config.toml
n_layer = 9
d_model = 512
n_head = 8
n_kv_head = 8
head_dim = 64
d_mlp = 1024
vocab_size = 9889
activation = "relu"
norm = "layernorm"
norm_place = "pre"
norm_eps = 1e-06
positions = "learned"
qk_norm = false
attn_scale = 0.125
bias = "all"
tie_embeddings = true
parallel_block = false
init = "normal"
init_std_qkv = 0.031
init_std_o = 0.0
init_std_up = 0.031
init_std_down = 0.0
optimizer = "adamw"
lr = 0.00093
lr_mult_o = 0.713
beta1 = 0.9
beta2 = 0.95
lr_head = 0.00528
grad_clip = 1.0
warmup_steps = 202
schedule = "wsd"
decay_fraction = 0.633
decay_shape = "sqrt"
final_lr_fraction = 0.1
batch_tokens = 65536
seq_len = 1024
doc_mask = true
train_tokens = 370900000
steps = 5660
dataset = "wikipedia_en"
Each number is 50 + 15 x the weight over its row's rms, rounded and kept within 0 to 99. Layers, rows and columns count from 0. The size before them is the row's rms in percent of the matrix's.

# layer 2 attention query, 512x512, rms 0.0232, rows 263-317, columns 64-127
036:51 56 51 65 43 55 40 34 38 58 18 50 58 45 67 46 50 42 33 36 31 35 75 56 44 42 56 83 76 61 49 64 81 49 29 33 45 54 45 53 51 20 63 47 56 53 44 53 33 35 45 84 27 74 66 46 48 35 45 46 37 32 25 51
054:45 32 23 35 70 89 33 54 47 31 27 59 53 58 44 59 36 65 51 34 49 24 48 49 50 85 50 39 71 34 49 32 69 31 40 39 27 56 48 56 55 38 70 58 35 56 35 53 53 27 49 48 61 74 43 51 34 74 27 24 78 34 71 31
050:33 50 60 51 56 50 69 59 66 36 72 35 59 68 29 44 64 61 36 46 57 50 55 58 43 58 61 42 32 41 47 48 34 47 61 41 76 47 42 58 42 59 47 52 66 38 62 72 99 52 60 48 40 45 36 43 44 46 44 46 51 58 63 66
059:46 43 47 45 68 59 61 44 52 49 14 37 69 58 54 58 64 64 68 51 39 49 43 42 48 39 44 66 62 25 57 57 77 56 47 32 54 60 50 48 43 04 34 47 75 76 44 27 43 54 32 69 63 57 37 48 42 62 60 66 36 63 86 68
053:57 66 74 35 78 42 54 40 59 52 85 60 64 41 46 60 34 41 38 50 39 37 64 66 75 82 13 58 38 65 40 55 26 43 56 75 64 46 58 67 55 82 57 42 56 59 27 72 63 36 72 51 43 21 52 44 68 57 54 56 46 38 30 29
063:54 43 48 48 30 61 52 54 47 47 50 64 51 60 15 60 20 51 61 63 48 49 42 50 53 56 49 49 41 40 61 40 39 51 56 64 38 46 47 64 49 59 58 44 38 44 47 54 13 53 50 42 47 46 46 53 47 45 58 40 41 54 40 55
057:30 61 41 28 38 41 22 46 65 37 56 18 31 47 34 52 24 53 61 55 36 53 52 49 68 51 34 30 42 86 58 62 78 33 47 54 50 53 54 70 34 93 85 48 36 57 27 49 37 38 47 11 93 53 50 71 64 26 31 50 46 16 52 46
055:37 37 50 68 52 39 46 35 50 47 68 68 49 66 30 24 72 47 50 61 60 61 50 53 72 89 19 49 37 29 61 33 73 23 60 59 68 44 50 74 51 66 68 51 52 63 79 55 60 57 45 35 34 34 51 37 59 65 41 34 42 63 22 77
058:54 54 89 66 33 37 36 47 67 41 71 57 66 38 49 02 52 59 61 53 47 18 63 51 56 42 72 55 39 60 39 59 29 56 67 64 64 29 55 36 46 92 56 39 56 27 45 67 46 50 55 37 47 46 56 31 39 78 31 50 54 37 46 71
041:44 49 40 50 52 56 54 48 52 45 41 55 57 66 28 71 30 62 61 57 56 46 40 69 69 80 29 46 46 42 39 41 24 41 41 54 51 62 62 73 30 85 87 46 58 41 63 56 20 62 56 26 42 36 41 40 73 68 40 39 55 43 41 48
058:41 46 67 77 49 21 42 64 59 44 61 27 24 38 41 40 47 43 64 56 42 48 42 55 61 00 24 60 51 77 36 40 44 53 68 83 65 50 49 34 55 77 37 38 30 10 61 85 65 53 62 64 50 36 50 85 37 20 51 53 73 48 28 35
059:42 56 26 35 64 41 56 40 41 37 27 46 48 51 61 45 51 54 61 65 58 65 26 52 37 73 46 50 63 44 27 43 85 53 26 24 53 48 42 76 43 09 61 58 45 61 52 10 52 48 46 41 50 42 36 36 55 65 47 30 52 66 54 14
056:59 41 47 34 66 36 42 57 57 59 83 48 60 63 40 49 57 24 57 46 40 45 28 35 55 67 45 33 50 33 28 23 27 34 73 57 25 35 52 89 46 40 99 46 50 69 52 68 61 65 55 48 22 56 56 60 45 99 32 22 55 56 17 49
046:46 50 42 38 26 42 38 49 39 61 43 85 52 39 67 54 35 44 42 37 50 45 56 58 38 60 35 63 83 33 67 87 51 60 27 50 37 51 57 68 57 36 71 31 41 47 41 55 20 54 21 65 55 58 35 47 50 50 60 68 45 42 34 49
045:33 37 31 56 53 52 88 56 57 43 61 57 63 41 39 58 34 23 48 73 40 39 46 47 48 47 45 45 35 71 77 49 39 41 27 52 64 68 41 54 62 57 57 45 50 58 38 60 62 53 71 44 44 45 50 70 44 51 56 46 27 54 62 68
058:58 43 47 43 54 42 14 47 40 34 41 44 43 73 57 41 55 58 62 38 49 71 79 49 27 40 85 46 50 51 41 34 75 40 73 44 53 37 53 62 48 39 52 52 48 81 47 61 57 71 44 64 25 53 38 55 57 68 37 42 72 66 24 31
064:49 50 52 49 37 39 35 49 48 46 31 64 56 60 56 47 69 48 47 41 60 39 47 58 48 51 54 48 56 38 52 57 50 56 33 43 44 34 30 53 48 41 55 55 54 41 54 37 67 58 34 55 55 52 49 48 60 44 54 44 49 49 54 47
054:53 54 68 43 51 48 55 54 55 57 49 54 42 54 66 49 59 39 53 60 45 60 58 42 45 32 39 43 52 57 48 57 69 42 50 59 59 76 39 44 53 28 21 55 48 57 37 51 99 44 75 79 49 58 58 65 45 61 51 41 65 54 45 57
052:61 54 52 61 30 43 49 38 22 50 26 50 42 39 76 43 34 44 48 43 44 42 49 39 62 41 39 63 59 50 50 70 79 49 53 66 13 50 68 37 64 36 58 52 48 75 47 40 08 53 35 53 46 68 57 66 52 46 46 47 43 53 27 51
052:49 67 48 39 68 57 26 42 56 54 28 58 48 72 57 45 83 63 35 53 54 32 53 56 40 69 54 53 68 21 50 41 82 55 71 58 47 69 64 64 40 52 33 57 55 51 42 25 68 53 32 54 48 45 40 43 84 47 63 54 48 53 46 16
054:46 37 68 39 52 46 50 61 48 74 57 57 37 59 45 53 64 78 52 51 66 65 52 44 40 24 68 35 46 35 19 61 36 76 41 61 49 57 64 35 67 57 20 40 63 44 45 74 58 57 59 12 35 48 27 71 40 73 41 54 58 54 60 56
063:57 47 54 35 81 52 66 60 52 53 71 32 49 35 71 43 52 43 48 51 54 48 45 22 32 43 26 53 44 58 32 43 65 44 65 64 72 49 59 24 50 59 61 65 67 61 46 73 99 43 81 51 63 50 63 51 43 53 44 56 60 47 43 59
054:33 50 23 29 37 34 36 45 50 55 48 43 63 47 18 57 31 51 44 36 59 62 42 68 40 72 44 56 58 46 80 56 28 39 48 63 28 64 61 59 19 43 55 38 52 47 44 22 35 45 29 19 41 33 32 35 62 46 49 51 68 27 57 24
043:56 57 37 17 60 50 49 57 58 46 35 26 34 47 43 81 26 70 56 57 55 51 54 56 51 41 52 45 52 36 65 55 37 50 57 50 47 42 64 49 33 56 62 45 43 39 49 46 03 51 46 34 54 51 39 50 64 55 19 41 47 40 59 28
048:40 54 47 68 65 52 51 54 62 49 83 20 50 50 43 49 42 57 58 49 44 79 44 41 53 44 52 33 21 54 30 40 30 41 64 42 71 42 74 53 57 84 49 67 49 57 45 67 89 67 74 46 52 44 69 61 46 61 41 31 56 50 52 48
060:39 58 54 46 64 68 44 36 52 55 44 73 44 34 65 53 15 39 36 47 48 59 46 38 50 82 49 57 73 68 68 48 84 59 28 28 44 56 46 69 42 37 44 56 62 75 40 37 47 46 45 37 52 54 48 47 37 47 60 45 50 37 32 28
047:46 46 63 67 47 50 61 46 58 36 47 56 53 46 51 54 49 41 44 44 43 64 54 48 35 51 23 64 45 60 54 59 79 53 66 36 64 66 49 50 54 22 57 44 45 67 61 48 84 53 69 60 57 68 51 65 39 50 56 41 38 65 51 69
056:46 49 35 62 30 77 39 54 30 37 49 37 69 24 63 46 49 40 50 52 78 47 28 50 34 25 56 23 31 61 51 44 99 39 43 35 55 28 35 47 44 60 80 52 62 41 44 47 53 55 41 42 76 54 52 51 43 46 70 33 54 54 56 34
061:50 43 48 63 63 81 52 55 58 68 55 50 52 64 43 45 58 41 66 49 47 39 59 43 37 34 98 50 69 38 48 41 40 67 47 22 38 47 40 51 57 28 30 17 61 36 50 21 34 45 15 48 38 54 43 79 18 28 56 84 45 57 81 77
055:60 52 51 24 46 67 67 49 37 39 21 45 48 58 47 63 44 58 59 51 52 64 38 31 60 52 51 78 38 51 34 53 86 38 15 31 52 38 42 39 44 45 53 34 45 38 52 26 54 42 46 79 51 29 40 60 76 46 71 52 49 42 45 39
056:57 57 56 55 59 52 62 43 70 47 71 37 55 43 35 50 47 55 56 53 52 63 40 45 41 42 46 39 37 74 39 28 48 43 63 64 53 57 55 35 52 67 54 54 50 60 56 60 68 52 75 53 56 39 49 53 48 54 55 55 51 61 59 44
044:53 56 35 44 41 51 55 50 57 41 37 60 35 47 39 76 32 58 44 47 50 34 57 73 47 59 63 42 58 17 69 53 48 40 57 40 18 50 54 64 32 29 58 41 57 40 53 21 12 63 28 40 48 60 38 42 57 49 30 49 49 48 44 38
057:51 48 20 35 51 35 46 44 44 57 00 48 48 59 55 47 61 68 71 34 65 63 59 45 44 55 55 41 59 58 44 38 81 60 37 28 56 47 47 57 49 29 55 76 54 61 43 01 46 51 46 64 47 58 50 59 36 35 63 61 62 56 59 49
061:52 35 55 91 60 56 47 65 70 55 80 46 44 51 38 50 75 37 52 55 28 12 56 54 56 19 67 40 40 48 47 45 14 50 70 49 44 54 49 17 53 74 37 42 61 50 23 68 39 43 50 48 42 50 51 71 62 52 63 54 32 22 60 99
055:58 43 61 45 56 47 61 57 53 46 45 42 47 46 59 48 61 34 52 57 44 39 59 28 34 47 24 39 48 67 31 40 72 42 47 64 73 72 50 35 63 56 59 45 46 66 56 58 99 40 70 58 64 46 58 63 47 47 61 49 46 53 47 52
062:58 51 45 61 91 88 38 57 47 45 43 30 53 40 48 46 80 50 50 41 47 34 42 43 70 48 58 55 54 61 48 34 69 50 75 62 53 56 45 27 31 75 33 61 00 56 62 45 74 53 58 60 57 72 44 73 42 70 41 68 51 34 35 40
058:68 57 59 24 70 71 49 41 53 51 14 62 71 60 64 52 67 55 56 52 52 45 64 47 35 58 32 71 72 62 53 55 68 47 34 43 18 58 51 58 49 34 75 62 74 33 23 52 53 29 54 41 45 79 64 31 40 48 47 44 70 44 46 25
043:54 59 45 45 47 54 51 61 47 53 26 33 32 60 56 58 39 41 50 52 65 68 60 62 64 44 63 60 66 43 56 59 43 46 50 35 20 55 61 25 36 49 57 46 57 52 43 57 21 34 54 38 74 73 56 56 48 37 41 40 82 45 42 32
064:44 46 38 47 52 53 47 45 47 41 48 64 59 76 34 59 37 70 49 51 55 42 38 65 39 56 67 43 44 38 57 44 34 57 52 49 37 34 34 69 41 63 64 38 41 32 54 57 00 61 26 38 42 36 41 30 49 42 48 45 44 49 62 55
048:42 55 73 46 53 77 40 53 76 83 74 63 47 72 37 33 66 45 72 56 47 64 55 54 73 83 46 43 64 56 65 54 21 48 67 64 66 65 47 74 50 61 31 42 44 36 60 84 64 55 45 64 44 37 38 54 43 70 36 40 46 53 35 65
059:39 58 82 78 79 55 67 50 42 52 59 56 50 53 60 47 73 40 47 47 65 31 73 47 61 62 86 50 54 39 30 44 48 48 74 48 48 61 46 37 60 67 46 42 40 61 38 14 57 20 22 55 35 77 62 60 63 55 44 53 43 46 68 45
054:58 59 79 42 28 42 40 51 84 45 78 59 50 55 53 49 54 41 51 46 34 17 66 55 68 46 31 44 34 45 54 58 15 54 74 71 51 40 52 29 34 96 40 51 56 53 35 69 42 46 51 46 45 48 71 29 58 27 61 49 40 54 63 53
057:44 57 60 35 68 44 59 42 47 43 51 22 56 31 81 36 55 58 56 45 57 55 44 37 58 53 30 80 40 41 34 57 99 22 47 63 45 48 60 59 58 57 64 66 73 45 52 35 55 45 54 69 59 53 63 28 51 47 43 47 73 56 42 53
060:50 37 66 74 39 38 59 46 55 53 84 43 38 48 48 24 49 66 48 72 50 22 49 62 40 16 66 49 51 59 44 52 23 51 80 55 54 31 66 39 64 79 75 50 70 51 52 58 50 65 58 81 22 31 59 30 39 59 63 51 29 42 34 68
051:61 33 70 49 36 61 73 41 68 71 45 86 47 40 50 52 36 33 55 46 48 53 48 45 76 67 09 50 45 75 41 72 54 41 18 54 62 72 45 56 48 38 54 34 53 51 57 43 83 54 57 63 68 58 59 56 49 66 66 45 44 55 51 58
061:55 36 35 25 37 15 43 54 33 52 32 53 57 32 37 55 26 41 53 32 44 66 57 51 43 57 35 76 58 53 79 72 49 50 38 57 13 69 59 31 44 35 83 46 62 81 52 03 52 38 66 52 49 65 40 43 64 51 56 49 88 35 57 14
053:44 39 93 57 75 06 24 53 46 67 61 58 52 35 47 48 20 40 81 77 50 49 34 45 77 16 49 76 57 36 37 55 26 38 15 56 44 80 65 54 56 32 28 22 81 45 33 39 67 54 66 46 48 51 56 68 60 74 66 39 30 36 69 57
043:73 65 66 47 66 34 37 43 43 50 24 48 63 45 77 58 29 64 42 47 68 51 45 73 30 47 56 71 55 23 27 49 77 39 25 60 39 49 63 62 42 33 37 63 69 50 66 46 48 50 35 44 75 47 70 22 70 52 60 60 70 50 41 08
053:50 42 36 59 38 72 51 46 61 50 62 68 61 59 29 64 19 50 48 54 61 57 32 60 48 49 66 27 55 45 68 39 20 50 37 49 60 32 42 67 55 35 64 42 62 80 51 56 32 72 46 42 29 41 46 55 46 73 50 29 20 50 55 67
041:75 76 64 25 53 40 57 56 52 47 64 43 52 68 60 52 61 52 53 67 59 60 65 59 58 47 77 31 41 34 30 55 13 45 67 59 16 46 51 55 44 77 34 64 39 32 59 43 10 47 34 47 49 59 41 36 75 34 48 53 50 35 44 30
053:60 39 27 60 35 50 43 43 38 50 05 71 36 34 70 58 44 40 55 49 41 40 55 46 55 54 54 60 83 40 55 68 68 54 32 48 30 54 47 61 54 24 56 52 53 52 40 20 07 47 31 69 49 57 55 42 61 46 47 51 53 44 40 44
047:45 38 51 42 63 52 30 56 76 58 67 55 61 57 28 52 69 52 46 73 64 53 44 57 55 48 48 51 27 57 44 22 28 44 66 47 68 54 46 50 47 59 52 59 40 36 73 59 99 48 59 50 58 30 47 55 50 41 59 44 46 36 56 61
048:58 49 50 58 49 72 54 45 32 52 04 59 41 44 61 53 43 65 60 56 48 56 45 59 33 23 78 50 60 39 34 29 92 64 21 35 41 37 36 46 41 37 55 48 66 43 58 32 51 58 31 75 77 57 46 21 40 25 71 48 60 41 45 25
060:36 48 57 56 51 52 48 41 74 51 77 41 61 64 25 53 66 59 44 57 59 43 48 60 49 61 47 40 42 51 44 42 33 39 57 37 63 48 42 68 49 51 47 42 44 48 51 72 99 54 52 56 55 40 47 49 62 37 50 62 54 59 59 56
055:34 43 49 58 40 55 48 52 63 45 84 44 23 69 35 59 27 27 39 53 46 54 63 22 76 58 27 09 47 29 54 44 43 39 45 40 35 66 62 68 47 68 40 65 37 84 55 33 41 36 43 31 60 70 31 56 79 77 32 53 51 35 39 39
# layer 2 attention key, 512x512, rms 0.0214, rows 263-316, columns 64-127
061:69 71 61 35 23 51 57 54 50 61 23 62 38 39 51 46 55 58 59 44 53 69 52 72 68 61 50 49 46 51 25 59 35 70 56 62 22 33 76 21 35 06 53 59 64 62 42 81 47 68 61 61 68 74 61 64 72 37 30 26 31 50 45 41
082:36 43 36 36 50 47 72 26 42 30 56 51 71 57 34 46 64 53 15 43 48 54 51 61 59 45 35 68 22 64 64 31 44 39 34 43 55 74 66 67 47 80 52 70 54 67 15 37 45 24 48 58 70 07 64 57 57 79 45 49 66 59 48 45
058:43 53 46 53 76 57 32 29 45 52 70 49 54 49 50 49 32 37 55 36 49 44 49 25 34 45 47 48 35 61 85 44 51 46 47 40 54 64 38 95 58 62 34 28 21 43 39 25 39 57 41 45 33 36 47 35 15 69 72 66 61 45 54 59
071:36 56 30 75 62 15 44 54 53 55 44 31 71 63 54 44 74 70 30 51 43 50 42 54 58 56 41 38 34 64 62 55 41 54 34 42 57 64 24 26 54 68 59 41 32 80 38 53 46 31 35 14 41 39 59 42 46 50 35 64 64 55 61 51
074:34 51 55 29 45 99 29 42 50 63 37 57 40 50 52 56 27 32 59 51 61 52 64 41 32 37 80 50 69 29 44 45 64 37 53 58 49 57 70 66 55 55 19 69 58 37 35 49 44 59 64 74 44 28 53 48 81 30 58 59 49 33 40 53
061:40 39 37 69 63 53 19 69 69 40 61 55 45 38 59 13 03 45 60 39 51 49 48 44 49 52 55 45 73 33 29 54 31 32 37 33 45 46 74 39 29 90 37 49 46 24 52 66 45 50 51 63 35 63 64 71 60 65 57 46 58 80 44 68
078:50 53 56 55 48 51 73 49 29 52 42 65 51 63 40 43 36 33 55 58 74 59 63 48 51 50 48 77 62 62 25 52 53 48 44 48 47 62 95 57 42 35 53 54 60 26 79 45 49 70 49 40 93 22 51 45 58 44 69 59 49 82 39 49
075:51 70 22 29 65 80 50 40 58 51 35 78 58 42 46 55 53 42 88 35 57 70 56 40 48 50 58 49 89 44 48 52 23 52 39 36 23 23 54 98 41 38 34 38 51 36 50 49 44 47 63 63 51 65 45 58 71 16 38 58 51 56 54 72
070:64 46 66 43 35 66 51 48 62 52 71 52 37 24 65 39 30 47 65 64 56 53 58 49 34 42 82 63 67 49 56 35 61 54 64 69 50 32 60 42 69 49 40 36 47 47 72 75 40 71 80 40 06 45 57 52 50 26 68 69 30 57 27 65
068:46 33 41 64 67 65 20 38 44 40 64 17 54 55 57 47 40 51 48 28 49 37 46 20 24 54 33 58 37 48 89 44 66 42 63 43 64 69 27 87 49 81 20 39 18 41 33 35 48 45 50 53 27 34 47 40 28 51 74 55 52 50 49 60
074:60 67 66 48 32 14 20 64 65 90 85 56 21 33 45 60 43 33 77 56 37 19 58 54 62 36 49 36 56 21 26 69 69 33 39 53 54 36 62 48 65 42 64 57 65 43 76 63 46 43 62 68 55 68 63 49 50 38 33 63 22 32 46 46
071:36 59 24 52 86 50 27 48 55 44 09 48 74 52 46 55 42 73 42 13 28 50 50 49 52 39 29 25 55 28 55 40 27 47 30 38 54 64 39 25 51 76 35 62 55 73 26 32 57 37 57 52 32 47 42 50 56 82 57 56 51 67 53 77
073:50 63 55 33 50 74 64 51 52 54 41 85 63 25 49 56 54 41 89 43 28 80 45 81 49 38 82 49 63 74 26 29 40 34 68 50 65 34 56 40 61 09 28 41 53 46 64 45 57 47 66 61 69 62 57 57 51 64 60 57 77 67 52 63
060:63 53 59 23 28 69 55 49 56 72 12 57 37 29 59 50 76 31 73 61 53 67 71 62 78 58 53 45 52 46 17 69 44 68 56 56 32 40 63 40 28 24 41 70 57 69 38 66 49 55 53 55 54 67 68 68 73 56 48 68 22 50 36 36
063:48 51 29 44 60 32 63 67 54 46 56 80 42 49 42 51 50 38 57 52 47 50 63 67 58 61 76 57 63 51 00 53 44 46 27 54 60 40 58 33 17 07 69 65 76 25 89 64 52 56 42 53 77 48 46 65 47 46 52 46 57 72 41 54
079:49 48 64 78 40 47 26 58 52 52 23 44 72 61 58 42 53 64 41 51 39 63 45 51 54 68 47 66 27 69 58 56 43 56 58 58 71 53 21 44 26 64 36 46 14 56 47 57 63 24 25 43 77 18 66 44 51 52 41 43 58 32 48 37
074:56 54 50 18 58 79 44 52 67 71 35 50 36 30 52 54 88 39 65 57 53 83 78 54 58 64 60 49 31 73 59 58 55 76 52 50 24 59 47 37 59 24 28 60 54 77 21 56 61 55 84 46 49 53 73 74 51 31 61 81 52 34 46 38
073:56 71 49 38 53 39 59 53 44 65 34 74 46 40 34 59 52 47 67 41 66 47 54 73 47 52 79 52 68 39 38 69 37 67 58 43 12 41 46 46 51 25 68 49 82 42 45 61 57 59 42 39 79 61 50 39 65 37 16 44 40 38 42 75
060:51 62 52 41 24 34 57 50 60 67 32 67 55 40 42 41 50 52 52 63 64 46 41 68 77 46 54 42 65 37 10 62 42 47 65 73 48 23 80 12 23 34 72 69 79 58 58 73 53 61 47 47 59 62 62 59 76 52 41 52 46 53 48 17
062:47 52 71 54 64 49 41 35 58 47 57 34 37 43 46 66 54 42 57 34 46 64 67 52 39 55 45 48 28 45 91 65 26 68 45 35 28 76 35 69 65 52 28 47 34 45 36 45 40 54 22 52 25 42 53 34 59 32 47 64 40 18 58 56
081:61 50 37 41 17 40 20 67 54 61 65 39 61 39 48 37 65 41 53 60 35 30 64 60 60 93 62 51 49 62 29 47 20 53 58 42 37 53 60 57 38 43 66 54 65 61 61 55 49 37 23 48 29 56 82 47 52 87 23 49 27 52 19 51
066:59 56 41 50 46 31 61 41 34 50 76 64 66 74 37 56 43 68 28 29 75 33 50 55 28 42 52 64 52 50 59 52 57 29 51 43 76 28 57 51 55 27 79 32 52 23 77 53 42 57 45 35 49 35 36 14 22 58 77 54 51 60 58 63
063:48 22 54 78 67 44 38 39 53 36 62 29 63 47 38 35 53 56 38 43 49 49 44 44 60 67 02 51 45 47 49 71 44 62 28 28 28 66 64 65 23 77 28 81 09 70 27 41 53 56 50 37 42 43 36 62 51 68 64 40 31 47 57 40
068:26 26 62 60 57 45 43 48 42 34 59 28 59 82 63 36 51 72 38 53 32 47 52 31 29 59 16 37 39 39 79 23 81 37 50 45 80 66 33 51 34 93 41 56 48 65 55 27 50 40 59 37 35 32 58 41 38 63 62 33 54 51 69 40
065:31 33 43 75 70 46 45 20 34 45 69 50 65 64 32 43 35 54 26 29 44 28 35 44 24 46 44 66 46 47 74 41 74 17 42 60 79 47 37 81 48 66 58 37 35 32 62 23 40 28 27 58 63 21 38 26 25 69 53 42 59 51 48 61
075:36 32 44 34 84 28 48 40 39 68 44 52 67 65 51 67 55 60 30 47 68 45 56 35 47 28 54 52 17 60 85 54 73 46 27 55 42 54 38 40 64 88 52 44 46 54 14 24 62 43 21 37 60 30 24 62 36 26 35 27 61 63 70 64
071:55 48 50 31 49 40 74 63 53 58 29 79 45 43 50 55 50 53 52 63 66 50 54 64 64 47 80 55 70 34 12 67 49 42 54 57 37 15 64 31 33 28 76 74 74 43 66 57 47 46 41 54 70 53 57 69 75 47 39 38 31 61 52 60
082:80 59 57 58 33 55 90 59 53 61 45 67 75 44 53 42 29 53 45 31 63 66 28 45 40 36 38 60 48 39 46 55 27 24 61 34 71 30 32 25 76 37 55 37 33 53 74 57 51 59 86 55 40 53 55 65 27 44 61 41 37 98 58 90
088:34 25 36 46 64 44 26 76 41 59 46 32 48 58 46 51 71 56 54 44 34 47 42 42 30 50 50 50 31 71 58 30 46 63 28 38 39 40 24 65 46 56 63 48 40 83 64 48 41 41 39 39 60 62 71 51 39 30 23 37 69 35 73 35
060:24 29 38 81 73 31 34 71 62 43 73 40 64 52 49 49 07 52 44 47 44 46 41 60 31 59 29 45 45 44 50 30 51 22 38 36 59 61 44 47 52 94 71 42 59 55 63 58 46 45 57 29 57 39 51 53 43 67 59 47 47 62 47 56
073:41 51 39 70 58 27 51 49 33 29 71 50 59 84 42 40 23 62 49 39 57 24 34 25 27 35 33 53 55 48 62 33 84 31 33 50 64 53 35 61 58 64 67 35 38 46 54 32 22 39 30 55 41 37 37 24 29 78 55 46 56 58 53 68
066:39 30 56 78 58 52 39 31 50 27 52 31 57 45 45 55 35 67 29 55 50 50 24 37 57 69 10 40 48 58 62 53 66 53 55 51 58 79 38 38 30 64 29 49 22 51 26 23 49 39 29 65 43 39 40 57 37 70 58 36 49 56 52 23
066:25 51 88 60 55 32 46 66 40 38 41 30 66 46 53 47 42 53 36 44 47 71 43 50 52 49 54 57 18 40 70 81 53 58 57 55 35 58 27 32 43 88 32 14 19 66 59 45 51 38 06 22 75 60 66 54 53 71 46 41 48 28 55 38
068:62 49 49 46 37 65 74 59 53 51 66 34 33 44 53 41 71 54 66 67 29 49 56 59 36 61 34 41 57 68 25 49 55 51 33 36 58 35 74 55 33 00 61 64 65 31 79 64 40 70 70 70 82 53 61 57 51 48 40 47 53 62 30 42
072:64 70 58 28 54 63 51 70 51 73 54 80 46 54 26 50 44 31 65 45 58 48 60 65 49 26 87 66 59 58 13 49 29 49 64 44 32 35 75 43 75 32 64 54 73 49 66 66 52 66 49 24 54 70 57 38 50 52 68 41 55 56 44 55
087:63 34 28 79 50 41 51 57 39 44 61 32 28 64 52 36 52 61 67 78 48 43 41 68 23 71 34 71 29 62 57 60 39 41 51 53 51 72 47 40 56 60 53 56 47 48 37 44 40 71 57 25 69 39 90 49 50 71 60 62 57 35 48 37
066:30 41 74 58 59 57 54 37 35 52 63 38 54 61 59 60 78 64 14 46 61 48 65 52 41 29 31 29 44 36 57 41 57 46 45 37 55 52 48 65 53 67 47 60 41 64 23 22 52 46 33 66 72 52 70 39 37 37 51 47 44 44 50 28
066:59 25 68 60 63 54 60 37 36 31 63 25 52 60 52 38 64 64 39 59 46 43 31 44 52 50 15 45 33 38 68 47 59 48 48 38 71 74 39 46 46 45 50 43 26 68 32 42 53 41 28 36 56 36 44 34 00 58 65 32 52 56 43 36
085:30 37 43 70 62 57 43 64 60 51 54 24 48 46 83 38 35 52 45 52 20 46 39 37 54 53 40 53 47 44 84 32 43 46 57 49 73 68 50 45 54 89 36 52 32 48 41 35 47 42 64 54 22 34 70 63 39 60 54 57 71 53 56 54
067:36 60 22 35 49 37 43 40 42 80 51 86 57 35 45 71 60 34 71 49 39 69 66 76 46 32 95 72 64 49 37 44 43 48 36 51 32 39 56 60 42 42 41 47 64 40 61 38 64 44 58 67 73 54 57 67 70 22 26 42 53 50 44 54
079:54 42 44 45 58 65 30 56 65 37 54 51 27 66 45 62 46 40 56 65 32 35 41 62 29 46 47 39 43 54 51 26 50 71 54 57 35 32 49 61 51 81 46 51 56 61 46 49 44 15 44 50 40 80 64 43 14 76 73 52 47 67 63 34
069:47 44 79 25 32 76 55 52 46 50 51 49 49 45 54 62 59 42 37 50 65 65 52 45 21 24 79 49 70 47 62 54 61 52 58 53 44 40 60 67 49 44 41 45 43 53 49 65 45 62 75 67 41 45 60 58 61 15 46 56 42 55 43 39
066:54 55 62 79 47 63 46 40 44 46 53 48 52 59 50 65 37 53 40 44 77 24 61 33 36 34 44 42 54 20 88 47 45 42 68 42 58 38 47 60 73 49 55 44 47 51 47 54 36 52 48 32 38 45 56 29 21 32 80 83 58 44 38 43
078:78 64 53 31 37 42 56 37 53 35 46 38 30 32 56 24 37 41 56 56 60 41 58 44 47 53 40 51 94 27 72 62 54 43 73 56 22 39 70 61 50 22 55 39 62 41 56 75 47 57 66 67 48 57 27 56 78 57 50 70 31 72 27 37
074:48 55 47 21 40 53 59 65 56 52 46 99 44 21 46 59 47 24 65 36 77 56 55 68 67 39 80 58 63 44 06 62 48 48 42 28 30 22 65 65 43 26 43 65 71 32 56 64 56 56 60 57 62 68 52 58 72 33 45 44 35 79 53 60
088:62 41 75 66 36 44 57 47 41 49 53 57 69 44 38 48 66 49 55 61 56 63 42 66 49 51 35 52 43 35 23 51 57 59 75 35 63 66 60 52 46 50 45 55 46 53 59 34 52 35 35 37 56 40 55 49 52 74 67 42 67 49 60 26
079:55 61 61 69 54 57 32 62 49 84 46 52 38 37 55 92 69 42 99 50 48 50 57 60 65 30 65 05 73 68 50 50 33 47 46 50 44 42 51 51 41 58 53 58 50 40 33 34 51 44 46 47 38 68 67 45 38 31 45 34 22 60 74 69
061:70 42 74 74 48 44 27 39 29 60 72 16 43 63 62 47 41 52 37 40 55 42 57 30 57 43 34 40 45 51 99 73 53 63 60 40 38 64 38 50 66 83 32 51 11 49 27 43 38 58 26 35 13 58 49 39 46 50 84 54 49 39 61 46
066:40 52 27 33 48 28 29 47 59 45 41 52 77 34 42 18 42 58 69 51 42 63 57 44 78 58 65 54 65 66 24 54 59 67 30 64 55 44 44 27 26 67 36 66 39 18 96 55 49 57 61 60 40 53 36 67 75 50 53 41 73 93 39 71
072:47 37 67 73 50 46 42 41 33 27 86 22 37 75 62 45 36 60 33 33 31 46 49 36 30 49 28 49 25 55 83 38 68 42 60 62 64 85 46 54 53 85 40 31 16 51 49 31 51 35 43 51 25 38 52 30 27 58 52 45 53 33 46 42
068:58 55 56 22 40 66 56 70 60 67 31 63 46 30 70 53 65 43 62 60 48 63 49 82 75 51 62 32 56 33 25 44 20 55 66 50 43 44 84 25 47 48 37 71 61 51 55 69 65 73 60 38 41 76 67 77 75 44 41 60 46 53 51 41
061:48 36 44 65 63 58 38 39 47 33 76 34 39 50 46 53 38 52 51 34 56 33 47 36 31 48 40 56 44 63 99 51 79 52 33 49 74 63 31 81 64 57 61 28 23 62 45 29 42 48 37 62 36 39 50 33 17 48 64 54 47 52 58 74
062:52 41 56 52 63 38 44 56 46 43 19 18 67 43 54 44 37 64 22 57 64 50 34 32 56 51 28 26 41 42 70 54 65 62 50 45 69 46 25 30 46 99 56 41 14 63 17 42 53 43 49 52 31 45 48 34 32 64 68 42 32 53 78 47
063:39 47 53 65 77 67 49 37 49 53 61 34 67 64 54 53 45 54 66 45 39 41 81 33 34 43 52 65 47 61 72 45 66 60 44 43 43 63 25 75 71 65 41 33 12 44 42 18 41 64 36 53 41 34 35 43 26 65 62 69 62 45 44 74